config.toml
n_layer = 8
d_model = 96
n_head = 3
head_dim = 32
activation = "quick_gelu"
norm = "rmsnorm"
norm_place = "pre"
tie_embeddings = false
init_std_o = 0.0
lr_head = 0.0128
warmup_steps = 200
seq_len = 1024
doc_mask = true
train_tokens = 111400000
Each number is 128 + 24 x the weight over its row's rms, rounded and kept within 0 to 255. Layers, rows and columns count from 0. Numbers have three digits each. The size before them is the row's rms in percent of the matrix's.

# up: layer 5 MLP up, 768x96, rms 0.275, rows 175-243, columns 0-95
# down: layer 5 MLP down (transposed), 768x96, rms 0.282, rows 175-243, columns 0-95
up175 096:116175074155170174131085092163143142154123109106152114141117072144144133137130107141158135126118152146095137148138132126113115108141105119084075129148114115093173142132177112126142133131103142111147134117128104090122127138104090136098129102134115145153176134106149120151163163162136154127
down175 092:101153127113150117130137156131149152144148125135149119138124171134100123095156097124154147095120160155135140136123150127132134141093109128123153152164094163119098123154141165166157167142115110188141138162072110115167115148145113069108115128178131136155123107112117122168132165140112109085
up176 099:111119155109103118129099111104132103101129106103140117119148158143127120126110171129179141092159133105077114136130100144129132064135103121098106124136130060140191107145115130138101083138158100133122148105103091148140140125120118142126139108151124144113120094193105141126146138150171125141
down176 116:111104130131097134119099139141141126116140142113130114122153106131144120140105141132129141099110119121114121139119119109122103112091145125191138096111144180147220135134130107121170083168181103148144118090150101103115144129127120177124135099122126115122107134131141164106160157121147099188
up177 105:130099118111151122118136104076102114112133105112146123129124159130115129092166126135125094118143124159114083127122145113179110167116131178143113139103115109172116096103109098084114119153104134101130157119094115168088122131140149132144151151130125114145133154077149119149091099127114054153
down177 110:148133111186174087171151152148122127161118141096182137133094128151173150124120141087105143148164093093140137127116119139137132096108123138129126134114121099100137113143143153121112108157167113141148188129093094100158115102118109171152111115125131133099119141102148133143104146099113112085
up178 110:127137140116144152106156138135157160122138095137133106173105135116113134120091110120128117117101087139135108148168172158113134081118145105172151093158113145166140102173090104131160109143083129139116122127128091182119136154122129145140119115104115108101097206127145111119145154150115108123
down178 122:156120112118097108184083139118132109132145069160142140115121072129119133134178099117105129134092145088126160138148161132116093134135114108163171169096139130114109096179150122117123142101100094114099097129130107127121132096108130105130137112081133146134130159124145159127135138155106168114
up179 093:166073102117107119117110184146093133135157144102115110144116106128089120162140124172099093124094117154150143126122146134080154135132096124124097129145138074131117087142145140168144079143118124113111191162121130143105119106130147126088105134167133134127129130110119124130153140149174116158
down179 094:130114106077155129096116119106107097134114106120106117156144143087127095118149182165131163108098157123125098126144066132128162140145147118122152184085145106121124110135088122159093119113146149138112117152138143167139136106128095109142144149160119117086163154148127095143136125095172126143
up180 109:155099148112152111126120084166148154111150115165125092130071127132082111116121118175107130119135110104085120160142122106137110113183124121120102103169156133116121087116099115118079135161130172114176108122088128134132131164163147147161127134151131128168140117123166135153101129128125136114
down180 105:110115152089128168113176180158140067135142161111146157129171130117165162118154078117168090130129128132141131068113126098160142144082116101149104093131130129117103164115176140139156120099136146127127126133146127134132152115096115131091142125126131126082123128116099126142101114124126103115
up181 097:137116187096123132133102143133160088168143156134146119110138143105076151112122136111164134136136119131159104103126131129154117126109193139121152113093120171125133134154099144126097090129104124116152176114094164120129137146145169134110156079127096096156103138150122176096140160142128114121
down181 097:164130111149068100193127116153132132077100144111159165143122160131139173146130134134146123121099115087129127117138129107129102146102136159107132136096113186100165113102133123168174117119136137145119124146115136112135153168132129107137112127170161131131129158068149128151121154153146151121
up182 107:094135124133104102095126112122138133063197129126127162103154149130148159136130100146136142064112103142156153101152138146139130103133162133097134137094175153142115106132128077126117120154142093122129184089115127152135131129120108143122152108137136137142125156171111137145171146154122093150
down182 108:133161186135161128133154151096108093159119142095106114152089161123139110090102107141153174137128127119119113142118122100098151121104115147146168124166103171134154150143139083166143156096128138107134108120171149117087116145116102124114080127100101121153129090107145104134138131132160155104
up183 108:130094159163112152129111135156166167132125143086145129144120088147114148095121141149139108078116105118124136130128160123129112093089127194153125138140098133161138124144136158135141129143147128121142142106104129136086152121108126094119160136126217099148144099169135116109095115128137136083
down183 113:088117098129158111129112136134120116149155156087128112119116130148144085092157153136110157122113116117132164121102151120133154139137167129153127068135117089131131136087117178111118105123082158071133130157132109180146140114145129142166133124102128162127131139091112112169088076133133147123
up184 102:137155149159133159134112127100104076073112171079088123111103097168151110111051106102097137111136133124144112152099132108125136116134163157088109122127126119108108117149132099144145125148110112127146141095142167106079151129116113107131131121116165182117133094144111153132112140134123136127
down184 093:154130142145101128105168174116136195099119158114189134110106142111113174152102071161118113124132169101135136126113145152098116178113139128147149115123133149133139092127132128118101077144118132142110144132140127140160155097145124112134133160155165144151170123101142156111135138114086106113
up185 075:137108147165177148134132107096140149135131150144107120087124137120107100136118108097119167154107125152150119181126108116129146167128152131102116117153155126087087146127149131115149108157144092093181133139144187122113142137113147134166071128161128120188141149107133151124149126140139129082
down185 086:150159143081156130079164117122093082139139122144134175114104115139141158131168075114123157146157125132143125122152133150089118131141144119175102191131135095114087139129143122147074144094179132110183114114117128116122153148124106111095142094123140102131126127103140145117133141111130118129
up186 109:138141103144075169122127162117105097098148180186115149133134115136129102084121141163129114128128124125130123145148122133106116095096117131162127115099120153152153111071121117095132077155159173110169097122122152125123136140137102103158132119124175139154120111120135129172132086159151106115
down186 117:138128135132164100119128158144084118113131167117124094126133124105114126166110089135102127163114123127141118149125099161105168128144116136136123145135101152112059117107144111050144109142117124160144129127139115099156120092139088140079119136113131119128052110101126103118140160101100122103
up187 100:136135133117147095098165133095120107147142193124144088123128142101130140102132119113163124143098119145133097137107144118128091084167162132089126125123175161142177087126123117136178098144120095149147114117138114129110114160106099178103137090130096144137132110100125143082089131140122103115
down187 096:137154133106141150138082098105133128123119072139101141161141089125128156157107151119094083143130104102157134128189153111130142155126150154128118085133130143134119150120133162097139181146161138163117115141143097128202120114153125137149136109137147093153097129088094124149152129126121144098
up188 114:151156147133142131088140117156087123117138106146103135167144132121064100118115133144101124113152145152120135090136096130147149110137149154114080156111121095098146102137113091125135126092153107111100106137091124105085135089142132144125131115111113101128155113107081074128116127203151137146
down188 125:151176106153118093140087128132109128148146125150064181107156128165106107111118132126065100107137152146146125132108132157098117122102107099105125081113176102155126156130115102124133140139110161145136128126109130063122131110123113152139139104137102144132122135129164104157150086112151120161
up189 113:114158148153151125134060106153139118115088172130124120135104132076136136156127116151140124110086146164129137134128121148119128111137160137133140096067157101168121126126099105115144124097136161128141106162185122153090125106121171145134108135160093172130150132125094136145102130167137093129
down189 119:128134137124172098142110122146135154085107153117161098089131079144111080150135086144123155112121116132158120089118106155148120115128120158141119068151118111134088161110129141065167120137133138148140144137132126135130158125091134122119139114121133150148112100135097125142173069129074145153
up190 101:134114156138100111122139103152143110103171161159119106126086091153124181165118132149133105130119165129108153171093140143154114143177126138131117109125097154098112107103127117108176112098141136110148177107170159118116118152154137101149144129148111116153110146125137178077129155118124140092
down190 097:191102149091122130095146177167138145121130133112126110129158115091148123124131158128138081117153124156100122113121098116143158106094128107135100126095141156139115141133146114196137130138122140150127089125155130161135098106090123095104068158134121121123174087135142133106116092145133123096
up191 102:149114118175092134130138100123109152133112088127106124088103148162130141121159149143139135119132165161131155129135135166163080136117134156086147093163158125107130164175125090100154141133100073091125138115089104099101110136117135136114163116137112138140147108131106123160124092157164126092
down191 095:159147146099122157136128152136117159149124135104118132122102160115086096101089113112153154146126092160111103140112143151130162173184123112149107185125092132114097110127131132145132137075163128129115097158119138088141073141107124087119132145133144136152186146102134135132126115134144171130
up192 112:131106128192097131135109142110093108135127115120156077153139091151158124101161173130097149132116168138109114155152138126165115111138151137115133138114146099161125088105145178129153116132097115146116189132128092109086154123082144139118140144147146148154155168108091117125137137143137112154
down192 110:110129113123079134146142165099124078170122156109136055134141130137162087089112139113095136097144126101139133136117118086148110124142120143107147144173120131136103117127136175113127109121137153134141142090114107105099124139143128155109119118135127175101151103111088153179107108084100101109
up193 108:142097123123110099100134149136169099162136132123168123115103123136100170116135173136135129106134151105096115111132131116108069095156132133180102125117131077104135129093126112110139163148124130135163167125130161116104170068155131128120163117124147146180154119119128120163147168095127111115
down193 123:160091114150113138096141161124113139083121127094126160107193101163137133095175075177132142123135130104115137146095123128157093167124120138119117086114168081117105101119131115133102154164104110138126141096170141114121155147158123122098144153156111144160111115144103126128113144138131139151
up194 106:139125125148118138113141181140117133097105111112180135114157127116061102089149138157090119097122114092132134137124155142117121139127102088122117125120142113154171121132127106152076182125121146130134065119105115120126146135118090102119134106149129099129126114105207122138141107154143101152
down194 097:199177116097108135117096124098125083134126133151108143101136126091152117143125111115136127138143121111124131128108102136156132143100143117149158168114171140107075132092099115150133113129167102143126131119135144153137100178125100120139090125103119184141131118115104171171086109096131142156
up195 096:131077153087089104111128140129089104102136133152108126150127132129102144112104153162134108127105122066153106137159139137173149133149161067112118178123127154170141123089126146115114145132147135114109136106151130148126111148163103131151142118136147117145075112163169109139127096158131155156
down195 102:087143122111079128130149152090133134136132115168068153108121128128111096149110105117142081133149123153164126108116167135093109129155130115152142143139125068133122152095115107179141135117127119100129102102099120142142139143145129138137083126101094105150126086156126152133125092073101084127
up196 101:129176149121127114126155099150143164109124087139102187137089136112108129111096117141127114132122142146110139107163091132151112104160117123135130127105108148127136107115121137110087114128109138166133202118126130067082140139129138147141101146116159151169149164186105123095121137141162132105
down196 106:156154148071128111152124141139132101177146150142103156114156140098140108116137120125083140117138116144061153104162084107166115142155116111137165123133113124166101159106111179126130131132157097115118146143067123102113121158150128084153137102144136124124100126128121151138133112115094135170
up197 075:144109121135126174130129126138125116145163119160119085119137139147148104163097118146144164079122129157147114135136089086085168125111113096136085149160135109152068138138154127121114090135100114128095131104122190167099121125121142077114100150151126131134127148149141157156133108149132157104
down197 086:108144113162129087120099097129090115104105099101158164125171156123123144128158135086136108154145143103127096114145159123151114130154162107086109107078121121132127127086117127133180140105143142149144145134193149114146145141110144140168151104099142145125157121136128070143148126106132129173
up198 107:127140133177147151118103071124127113092108126137076126120100147128108165117139097145126138105139113138120072142147103164055096140151180133116137100118137120124149157123144124091154133136107135140138136148151100124158115164111096163122110097134171109161111173137149145126116127152146112154
down198 119:155106105116089081100137096124129151062106148132111189100082154074132142143131115126122092117116088173111166115127094125113171130095165117148156133120118172149127137134118124154137156113149103096130138154101136134127137153162118114108134134136111164147113108094137135130114124135113131164
up199 105:159129147150117142136182079170158134118140140123134123152117088142127131159127124148142128129118143122090134161123088155143083160124108114132090117101135097119154112146128175125126105130112127106108178118116153126089126104106095095164110150158122167128175157081160116130125164159103144145
down199 105:121156126122110093153164153105112141104138147154115149131139135126146114168105103108092121094114184112151143086133114099112113146147129147075116144156085143143127121112123100117136132169122112131130152117152136132149156133135105072105172134151097167161079093107090158123120117126096125087
up200 111:157124111120102142106109138103099122073142138127130127120089104115117104096117141124089121143094114142129146136127066111128206123138124136135154166153153140150153111092088122125108132174142123089130138143102162105128098135118131105107149107122141144139193188105157124133121131128144123158
down200 098:159130125134124114141110125107116100107116151119148075130104119134112100132145153181151143123075124144169141084107123117157165179147141114086100131119106171134146118125140133155161127084143118071155127162129139123145136165157159107089170142101133153159146139111136129125143133141117164158
up201 086:122145169128103109117139096095105127148176118102123165153101136126126141083112118131112133105124117095142121159154113158118109120139125088137142113113132185155135117111133094107088140065117142121140113138086117137117114139129110103131152089127152146194109096118188101141091117115162146117
down201 101:134115134103126092124099107113082099105099143132103172102139117093144103121139131172110111121098114118117165140130088123121113115082129141154105201137146103130124167099136090119134118112150097110140120079151102160145159134102072107131115115107107131128109155094126159150091119135142121158
up202 113:145120114097135164123125125158154137128132156119149120113145067109147149144163121103131070111173149121105104114114141150127101090098157135119066134120122124103138119142117151176085102115148126140137141146124159084119148100153140124105108168152106126120112157119119160143188170107105118140
down202 096:172116133137136098085113137098123120086075133124090105131118136144092108117128177115120145157107144124182125127126095099147133124152124110135155157166102122150118101165124161108147107129139182136132154147085106128136093154170155130127110113113136137155131119082118144121131138184132176146
up203 076:131126151155140135132077163102123136160111140138177120098132173159117130119126178135176130118105116128110135150128130111112151158148134143132125140118108125102101116122132121139128127171144154103093090138127130138102160152127177094160119112139077142163066132128141189125107099149126079116
down203 075:100131146116132116153147092155120135118124118105129154119135059114150116119159122110117129182134122117137139102146113174125085123126117113136146120120123083145139124151109156140156138091126081144151165142157153099156148122102074120108139147117146121087159106148117065160177133128130157162
up204 106:160153092129149171121118111120155122140105187097111153157087149141143143093078141154117147147096152139119117153153118146126116113125140126118142184094120146135175127090116136140142130142087091141112089128152194080139125128125165102110162145123124128125141136175144112123099143135137126132
down204 092:101144187155173102142156116134146144108128106150153097145131105136145137138115156095120128119149101166128163147133130146146174135146115140130080084163162215169095147128171141157129116135138145130173140128114100128144121133162126136123153103129151145110119135123111147105120114127124085132
up205 101:106189145133092151153125151145125175137120095133129140121102109134145110121164142075096044123118143112125105151143149144113103106140100136152145151139095138150134104113143130129125132149090150101111179133130189118091138097156125125128171144135109108126149158132140135090104150112123121122
down205 108:126136164089085097151129145079105100148139130120070114095147101132134122147101139129162142115112108169126150072143142119183149121114127143163134135134083140147087141126112177136127135149148123152110105148164142138099165139120117104130126177135126127126133128100092148130166101137114159160
up206 095:116117137103082099113142122101156195118124125073171101146078147141149124103113127136132128124101165166116124130102169129113098103131104148092155108109160184130138105155106132106154128149078121108112139130124133135125124114124200138148164101122146131138116108141147138103136140158146141137
down206 092:094092089176096087158128112139102111134120144152101189080119158156144114164119121099121108118179144143169139121145144102099107142105119125142152127135143200131107149104149122166126121097151130157152121126166129139139154149122133126102147116110092102099135136148135168145138118101132122140
up207 114:103126194129130146101134159119167149113127086144169122145144111115102133069178134127092123126078117138127170128133159128114117103135095122124117135131083112141153123136145151124124156116109077143104180086122154103097116094139073161126146143138117120102132109130139125136173128138119127127
down207 110:115133110093156118165108157121125152135137124107156116148121138135114134143101148107070153081108087128178141137109141124135127088132055177104095096090094102119167110164143138105102118123117127144144148111129108085139105178121102117130108154105112142122149143154136141116108143140128105100
up208 086:151122108159137119138109111121129151148153136163145095063154147117123169070111168114174139125122135146118164187160101098108139140100094139155139096092157114091119155119131102135144099134116095123158142098134144137105129120117156140090142145153132146154110139174121132124151117160095135123
down208 071:126140148105116127084113153149122137103104120140100165172127086120153096114159124134112100114159122107122113074117157140109086098119138135085146118155098121144111123146149171159111184135135133149158110131126117063151132144111127141116125122085143087101169140142137085140128127094161124144
up209 105:114114095108116131134120094079134121147141124128146079143120124100149120090089129122133122110105101149111191139117126144125117123186158131147128132116160140147132100097129131151131092197156152118142144093089114093141114124149075104142136084139112104125099093107143132149110160165143141114
down209 102:109134125136139178113175106136106114145157157161150136106106087160116153128133103148126127160117082087181159107127153098119079143178157121140156145132165070135129118108148111140107105126128153109127176125099108137126151136129143131133168118102105136129132089108136126101135140131074139128
up210 085:152134113148091093130139106135092151141131142114091133178118134130145138146153122131109102124149137137165112133150103152165161133057157131136166111175133102148143129133140073108118107076125133153169096152137136142123105143168076114104162141135115117100145119148140152094122126140099140096
down210 079:108150150116140166092110150128120135134141119107141163120127123089121103109143114130164142188098105096107105130125103125099075059137117141112102140101111110114112118138067174135140168145118127120135143093140134084128166088104149149149119133122153101165111132127146084136146129098150136133
up211 109:120117102143142159092119138076183132180114117142130095165112162117135101197135120120148123112084160102107106144094116137126100154119147122142082086135105159141143109130115145120159129149079154160099123114117087133118115106138112145133099149167148144145126119114088098122133143124112133149
down211 118:143112138145083125107112114113144116114171125147158160129117159105125156144149131126131130117086113149086090152138129101114098130082155145133142097136115140136124139153149159110147096118099116106144112119116062114171094128123140117107123132132107149116114114065146118111073175164073124113
up212 067:137152114158140108121142129122138102110134137129162124161128104097108155106104081093117140147120133174114154120096107110141135112153098097127130096119145160138159154090126130137126137106144116126156121070151070135129150150161119163139159138105157079150162077147116116075147153111115138158
down212 076:120125128107124184101076135112135081149135152154105166117132118118124126143165153152181103171104108112116140125174111146092133123104142139074124128116093085126111122159083153098129137099149119121147140104121138109116121102145120138099158110125120157156130129133119077193141120143138133147
up213 102:142110142125156111118130099123126137127144103111180144159127145135091127140121111080110106126095157147180151142104162110092146091109152137158123089091120132127101104109129104103143104174109156144147080109148104105098133120078189144123128105118145141143139144131136184113116123129156149101
down213 088:131121154145160090144114135120139095144125097111155116167093126137099129149142128175098118121173105095134135122141106161140158180125125172156130132156129144141078126130147151161157172122135142133138109156132087091151117138105090112127107138127142133096179091158125154132152118131082117169
up214 127:145056151121152108106150148140138166115113155110154116131154178082104136137099137117095124118146170104160152107123109145137119123120087145104157166131116128141123148168099101125123100102122148127112098111108164104089169100149095110125132143107152145121110101159093118106116165171135129116
down214 108:133125107139086096112126109135107135097158109113130112130088101161135133120143128107160088143114151144147105162109171109108112171104108115102090118152165162114116107167141080114123163135108107163110137120126084148165183114125127148080125155152164127113149111121153141137157102107167133137
up215 116:080082141130109151127143129109132115102107154139114112161103107134118088118168136134142088128115109116137146144139104149135131084061082107070114120129128130127161115162121137119200123070146128156096104109135140136125090146138159125124135101140100087145140097149098122123137118130140122135
down215 114:098113135193097152107110117092096127097110100115105116160154100147111111126132123086100099087107117094155117123139144104155147099098132161132107141124147086088151157097178123187158109107138135133144146110154133125131104105139118153095126127130171129138158141169134146137118140107157115130
up216 076:115100132177118104144118117124109127134130117144129093116158183127125152141145117126157142145122131129089140126114136143145132115061121185137117150154140083137144119170148101107128108149154123126131095153135139185126145157111142140122120143123083147151113134152191181092099147161099108131
down216 075:123142126101135170157094092152139146169151138120106143109121095093109097104143127134126134162101104093082115144179111139140118108120129128146095105144139096125099117163095116162124177122123090157107106107146082109136144119134113129092152114099131139172172136109139081154146111097144148142
up217 104:098131167108131115129116137164127123140157104136159138150099130132126127106143117104129115122143137138135137151127145174096114093128179108112149187122156150116110110121089106125110093139202107093140107119164142156116107097139126117141135102141143156135153100093141122112146039154132119130
down217 092:117143062125157110104108179102152138113111134147128145116155174151128175138139115152124107099149126125116105129124095141133178136123118114120144110122142124163118162103173126153131179153083166118139127145179126140120121152127100182179124109150164109152131134129116123143135149089137148141
up218 096:094111169093138144120112122104093124144154138131132114159123136114102115158117155117150145068125120097147103082099121143126088162111167108138168154098093163139167134133168122092117128156134142125144164106084124161140124150152080139123113126151131140131112147145104124115142105082139175155
down218 097:148128134109131109154138127137151142111114148114140120075108152120086109141125135123077161081155109119114164065123141135135099132106121149126132105147172157130131124175154120112123105084151165157136172156128121109110120170177119102130098082126132101133078100098135122142123102139104114133
up219 103:099115153112142108140125084129157120131142092095171096172136157121148118153163112132150176082123082119096144167143153145125100126106139087081146119128086148145121130119123137127095095092129115123190107106135131160104134107136129130147137109135128136135096123135135144151082161080131116132
down219 109:142104123157078137153096114115106193134128109167096131119117122095153135082115133091149123156153156135177113087137158107133138150160127121129124161113165095130139105087159130168119174126136141127114110132100121109134143133143097152125117138150137178138140120174151105125161176117110123114
up220 100:099131159154138162121123118132131136123124147136139096132126142104113129174089111115114161137140073110139122103110080171115151117124150171120114111191144143093108109114095091115157100092122167093148109147132122120123158118138111111121130155152175165109135091141138159106124134112141066121
down220 099:146149082133114131101106114152137119128128120129074154111135116134099172087121153132085143099145115145106112124115137160141113138154147142116139138123145135102107130119137164122077144141126183129173129136161155047168115119135152109111138056130127152143110164114157116107133136124119136156
up221 073:137121126136107111120101134101150087149120125126133115177090119143135173141143110108106118082113090128134130100119114098106151185130131095109116120167161126119114109080139099124116133172084124130105104115147124159140133165145148097189097122125049133136115145134144137116128109149154107133
down221 076:094148146139120147112122080126107154137137113132132175130128124104141088125147137137160163184113104118140115128145095136157061058118132155123132134123129111141159127146085132130143147106183073121135135146151139098118129104120105140103164122125197124134113135140154123131115129150118160150
up222 103:136128181105129090151104122105140124139171156120145117140121124112094125150133112138158149116104161111123136115124111161088132127080111135122117182165142146124065112143130156128119133149138125113150110176154120101111129170197167163151153156152143150154121137098155117107132117117145165112
down222 110:133119151133118107090107167166133136065147116147140108107105079114088123115118146108094125125121164103107156118144135130113115142100183127150125121186153135112111116135131162134158120138144093173151130151145168122132132106094145076140097058133124134116090100131138148121142113140143123132
up223 106:115097123132121114127130123183142179106139103122137114103115107118163107122174140112179093124118126129090088143172126106133093113156145160137118096095150132118117098096151148116140117102129148129127128109136104123141184177144170127134154157184139110145138105136138156118104124106183131150
down223 110:167131115121114141131189087137146144101133136158131106133164131118101138128148134108135115132103135090153108102116158143105130135161164142103160177132113154161149132105097113127154125132137127089087146113073127133111134146118117110139132155091165166194184121149137120125099123126081131123
up224 098:116128093114136146104103155142132092117120089150125157133133146161089100138140114119104133078135132132170122173168150132153165106155133143070097136134132088126138117156085143096129147123103115104127110100075139116111096144146094146118109115146137137127128154141165070121108076131109138122
down224 105:107104125134131136141125128129136130141122105117176150125122124155156108109153123121098107120154156102111114137132155114089114119142134129197182144133150182102137124128146106156074123078110088165157134139097104165162109167134138156117093123114097107148077153146126134118108127104094107144
up225 102:089103166143121087103135089114091149125160131129166112136142135148115140119135100152141109102146134129125136111125147130102103134119173085105125115172091162154084164130153110081104129170111117104144137111136139109133139144165160145141132149147100117144092140085187154150165111102118130110
down225 104:142144139105113145102112147132128131129108108108121135124148150093106137112097115143139106119112159118154142133147111151120149098162091103156172143082115129105182128101151164191154139123133098100138100132096125154120165109149076092135116114114095134117161157142141139119156144158162190129
up226 117:101100119149152170146114141143128113084102123106116130163084141124129130101142134079146132138093090129122113155158079142153140105138158117140137148138139164109161115086106146140106102099118117118119106117103188133128093097166167134125111103148148127136156119137119112123084169171175117125
down226 098:160129132158161112112112129116157147099122074146092139124151122176086143150115106176100125115126142097111116126140095152089143107119103111095118109131128204133148133131114132127096147161093109112129150085097141148118107125142123093129153090115145130135137135166083155111147124119076120147
up227 104:132117129130136150106104126153111148123155112094118119114097115168102129137114143113083117079123152152117080131144130118101131087139122185141108181170135085145092126099134119116071131117084134125144139141124130130113176136121139108149147141130168160108110093126106160142134151147122185157
down227 117:152143103124116124104101157150163191077105113142145132141093110083143115149159105129144116136146132134175121130179125124099128162094116127155133143099101123067111071174141143153155135126134126148105140134125100121067141162122128118132102125125174123132104137115149118151120103134146129132
up228 099:093116140144147140131130155144162142083108131123181102088127080118125121136123100130115099125139093157141089110102136143114112135141105109144131084164123082133109112097118082141136142149121069132119076115143122161109092138143131110130087132098156151127160103144127152140133137141118159068
down228 104:106121133083152092120100103155114108125147144127069129135120105107127146093132095190138146135147134124096122131129136174153163172144103157119134148121108128138124166151155146094122111112167133090124190127123127133083082119151129091125139116147098141153135139126098165126081113147122130122
up229 100:124136122131164169094161165132128127158144129141120116104159105123116140123169122142088157109114100161115168169115124162113130153146101081140093113123085101120128093131145126086133157090170130070092129153167119121144131152143100103084161127120148141118112104152135122152140107150145127157
down229 093:119124136098146143146170106161138124124134185147131097130105179121130148137077128114116140091155142174107154155133138099148130142124151111146137101124112112134134138111116089091107151124133141105093158209087096122167134137137123164090121134105117131087124095125119131131077130123127144101
up230 072:133109119138138142171097123141151098159079105148080146080115132129145165113126164134105137092139107129129129128152108139136121155122161128136095113135120124123153109120156112137125121136085112134111110088114129125104173144113171141187062109104106089136098140103145137151182143118119164134
down230 072:104121160127099159117080109136112120104155130107115149107157127095118112136100138137145111128103138105152112095141134158111109105098118123127068182141122112122153079171140130124128140149145098115084159123176113094103164143170109078090149141146113103148116138112153090124110151119124157132
up231 100:098120136110186145114165185103151128119129133114155140110141104122082153078128132097086088121138127113126115139125158128167120113112121188126132164115084133144135060144169131113115104130120107119148104090169108114144116086145120136134112127145095123135116072126125126117108117132148131124
down231 096:129172110149147155097112119100081121121152113154158149084104109140110139136149156129115159090119162142157128129142136097161094148151163140125110110151108123170124156147076147121106149151149100123138116135187069110142132143167131118132163129139121110111153111149138106151138145114083147168
up232 108:149122108143186112150115132143138162059149122096136121098087101137140129162146119126113123140128138136091125137067110141108130099198117135096114128140157110128124116119133099131171150136105133124149116158112123123105180117140092159106130162139103160143140060132127108117125143118143105139
down232 106:116133106147080097141123148122160128106123145160118139110162167110165147139121139143092064125108095113118130123159124130087158117184096132119119098155157087105160138113136141131129171043110123119119083135107137162139130118173121158127106151129147139131149139130115141144113136102128137121
up233 094:187133138066080145170140084122153101082132127107142139124135130135127138115103140109079094113112112132161138118139104152095151089116091127129116159146129130131113137132147129110116095092142129103145113114128143171144140123072106163128141132113128149139139130129134108047146111141136108156
down233 100:155116171128127135155142072113117172118124130100134122086091163134157139142159108096079170127134071131149118104107119126098145149129126138094109174110109077123118111126112145142072115124115138116129116133144163103151130136108094097093120103157138177146114118145097129100144132146143135109
up234 107:127102126170082154126133131141091185152168161111115101139118150159158105154133123102141122153110140174168128130178136139137083108147140129151112135098093158119151115117123126122110126172133141094145087100141106111137105120088186118116132077167133123119139118111114149149136121132160117152
down234 094:142112168152132143136129092167129148115142114115142119113114163149153145102131141116124114079124133126149114136073186132151092121134121114145154136166161161154136125118136141135120072151150146181137144182123153148118148089165152122141160082127145169119122119132128142133124096095108077118
up235 077:158114156152105140145146189134121124084093112134116119145100133115142051131108133113123126086110148132196130125105148155108121151104129120139152131163135119150142086120137138089131122124072124117142144157118154115105119134077129165145123169140154106124104154100094153130113138093118111119
down235 074:143141136147122145095155144119099066132148124103127146147184123129081151156128097118140122115147116090121130152159096143108140119134074112140131159140148144174158109126113154197087178118137106172146118143119111128129127118126125085116104095134131141131096166119157122117129144123140093158
up236 121:134138140133105122148139136088170094109116095124117159137156081123162136109156104104134097132130151138143170088115104136134158171124121144152158115107086115087125165118134135165145118098100139134147128188146154135140147120078098097126084104103096101132098130130109134102166135135093146127
down236 092:139119122140117132078129139101111117116125128095135077147098157128084101141138112149119136102136107159147086149140094181125117102116133167115117153159135110161154093141098119104138086157106114126133128078129142135076162138158143161138163169164109129181121135130159105131131118131164140123
up237 067:133149129159119180120153145111108152133113129143172112142107146159152093110150109162132134151107129142125130133109119122123163099116098139147120140157115084173132124138115099108164110073104104125116137130147104127100126155165117093088188152148099113128150139088144124135107184177103109136
down237 080:125091144062101132127108096139116135161130134122108131120114129114113097143158128122122134146152102127106135122168170085167149129146128119113101112143129114072135126135154162162114194128176142131135139124154165111141098131092114111149099144108109089118148101153101118141176096117142107167
up238 082:077126160113081151142145138071160161132135093139127116152092111132134080120106092118148114118162120144136107089170104140142135138147126106093135117093112126098162109121135130081106133124158145101099077139138086102141082105133130137143133135135120104127138120079115107130132179127137115101
down238 093:105137134097125120120133116195122155132117130170123110119178094128183126122100155125122145135159129059084145119112105117091142118162089094122128150109109152138123125082161136139140136136108155136136164178129156095130128122082107141096140100113161124120173113104110115133137123118110124120
up239 107:127109140098142148108138118103126143144142158143170151122105122112111149098159138167104110132082151126156146137135099144183137133113163138131135142152134165123079109150162117092115079096126126125138097099118093122135103120148142149091094133136141137104082092188120163134158096135162153139
down239 108:154157127166098135118124107102126145120127133107117115117135119107131117140091146127142144137110127159136163105132160096138121190174114151186116123152152103135112107126136176121129151204163093149125123130132108140092076113110126112116156075110114143163134163150112113100124093118127103133
up240 111:147157147151128132127164096148125125120098146120120099115138121110152127141135135136140127127147170105112100120166132124159125135197159139132178140109151076112104085122131097115121097131090134149144121111142124082111137091153180121111157154108142164185119119124095090120102156114128149167
down240 114:056098084097116109152097088133123196094130140085205121106129144149116107121129100134143111110144120133184127115109132131107131154120085116137153112139155154169163111152163116158123129115119139151154140120150097145129136123107128164140134151131114138128146118104122139159117118147111107129
up241 073:108131137138151075111123198108138103115114103139142097100126091128123128118133108140089128129136126144105149147071152091173102145159167145121141118095128156101111141125155148127118122122129154110126133134102114192124155141151157132178100140137073118162104100153127116122131152119168108115
down241 070:138143145114091161122117097143144141118154131136127196166143137124175107139157165113135100139125150117123106127144089155119115085123088078131101166129116120123136087113097135106113159117152120116160131153148112105141119103127136066071156105132166152119136142129159104127141085139143137154
up242 113:132135119095119122105145175122140149117146160139187110099100119115125163113123119116114135118143119160111126137135105128142080142131139131118154126130175097156136099147116105137159138143126089149154126133059176122109139115095087127082112158127097136159134132099083178093136116084139130107
down242 126:097134133127158113134106137157151110127111129132138153118141144144096176146131115128105145123163179144114134147125095139141133112122095096095162095162114145152136167108121087111127169142102165160144147134099127113093142173096149189105148137113126152125160162111110170149165104111098094123
up243 113:139107115105094174114124097115128124138150154135143126086085123139113158134153109110109140129123078161120105146139155098145103115163137097095125165113091147132156083090105133118116096178153133137115161112180128168132146143132087180089131130153165129137148130115121120150096109120107127143
down243 094:103134081174136130162144112119133157124139125162107130147104165165102144171144143142112114164174119143112104131109119125157139108157096136112163154124148097167164137086142145167094099127119147162143089110153122144147130133134174181120114124130102137136140160138107169173099130109121120127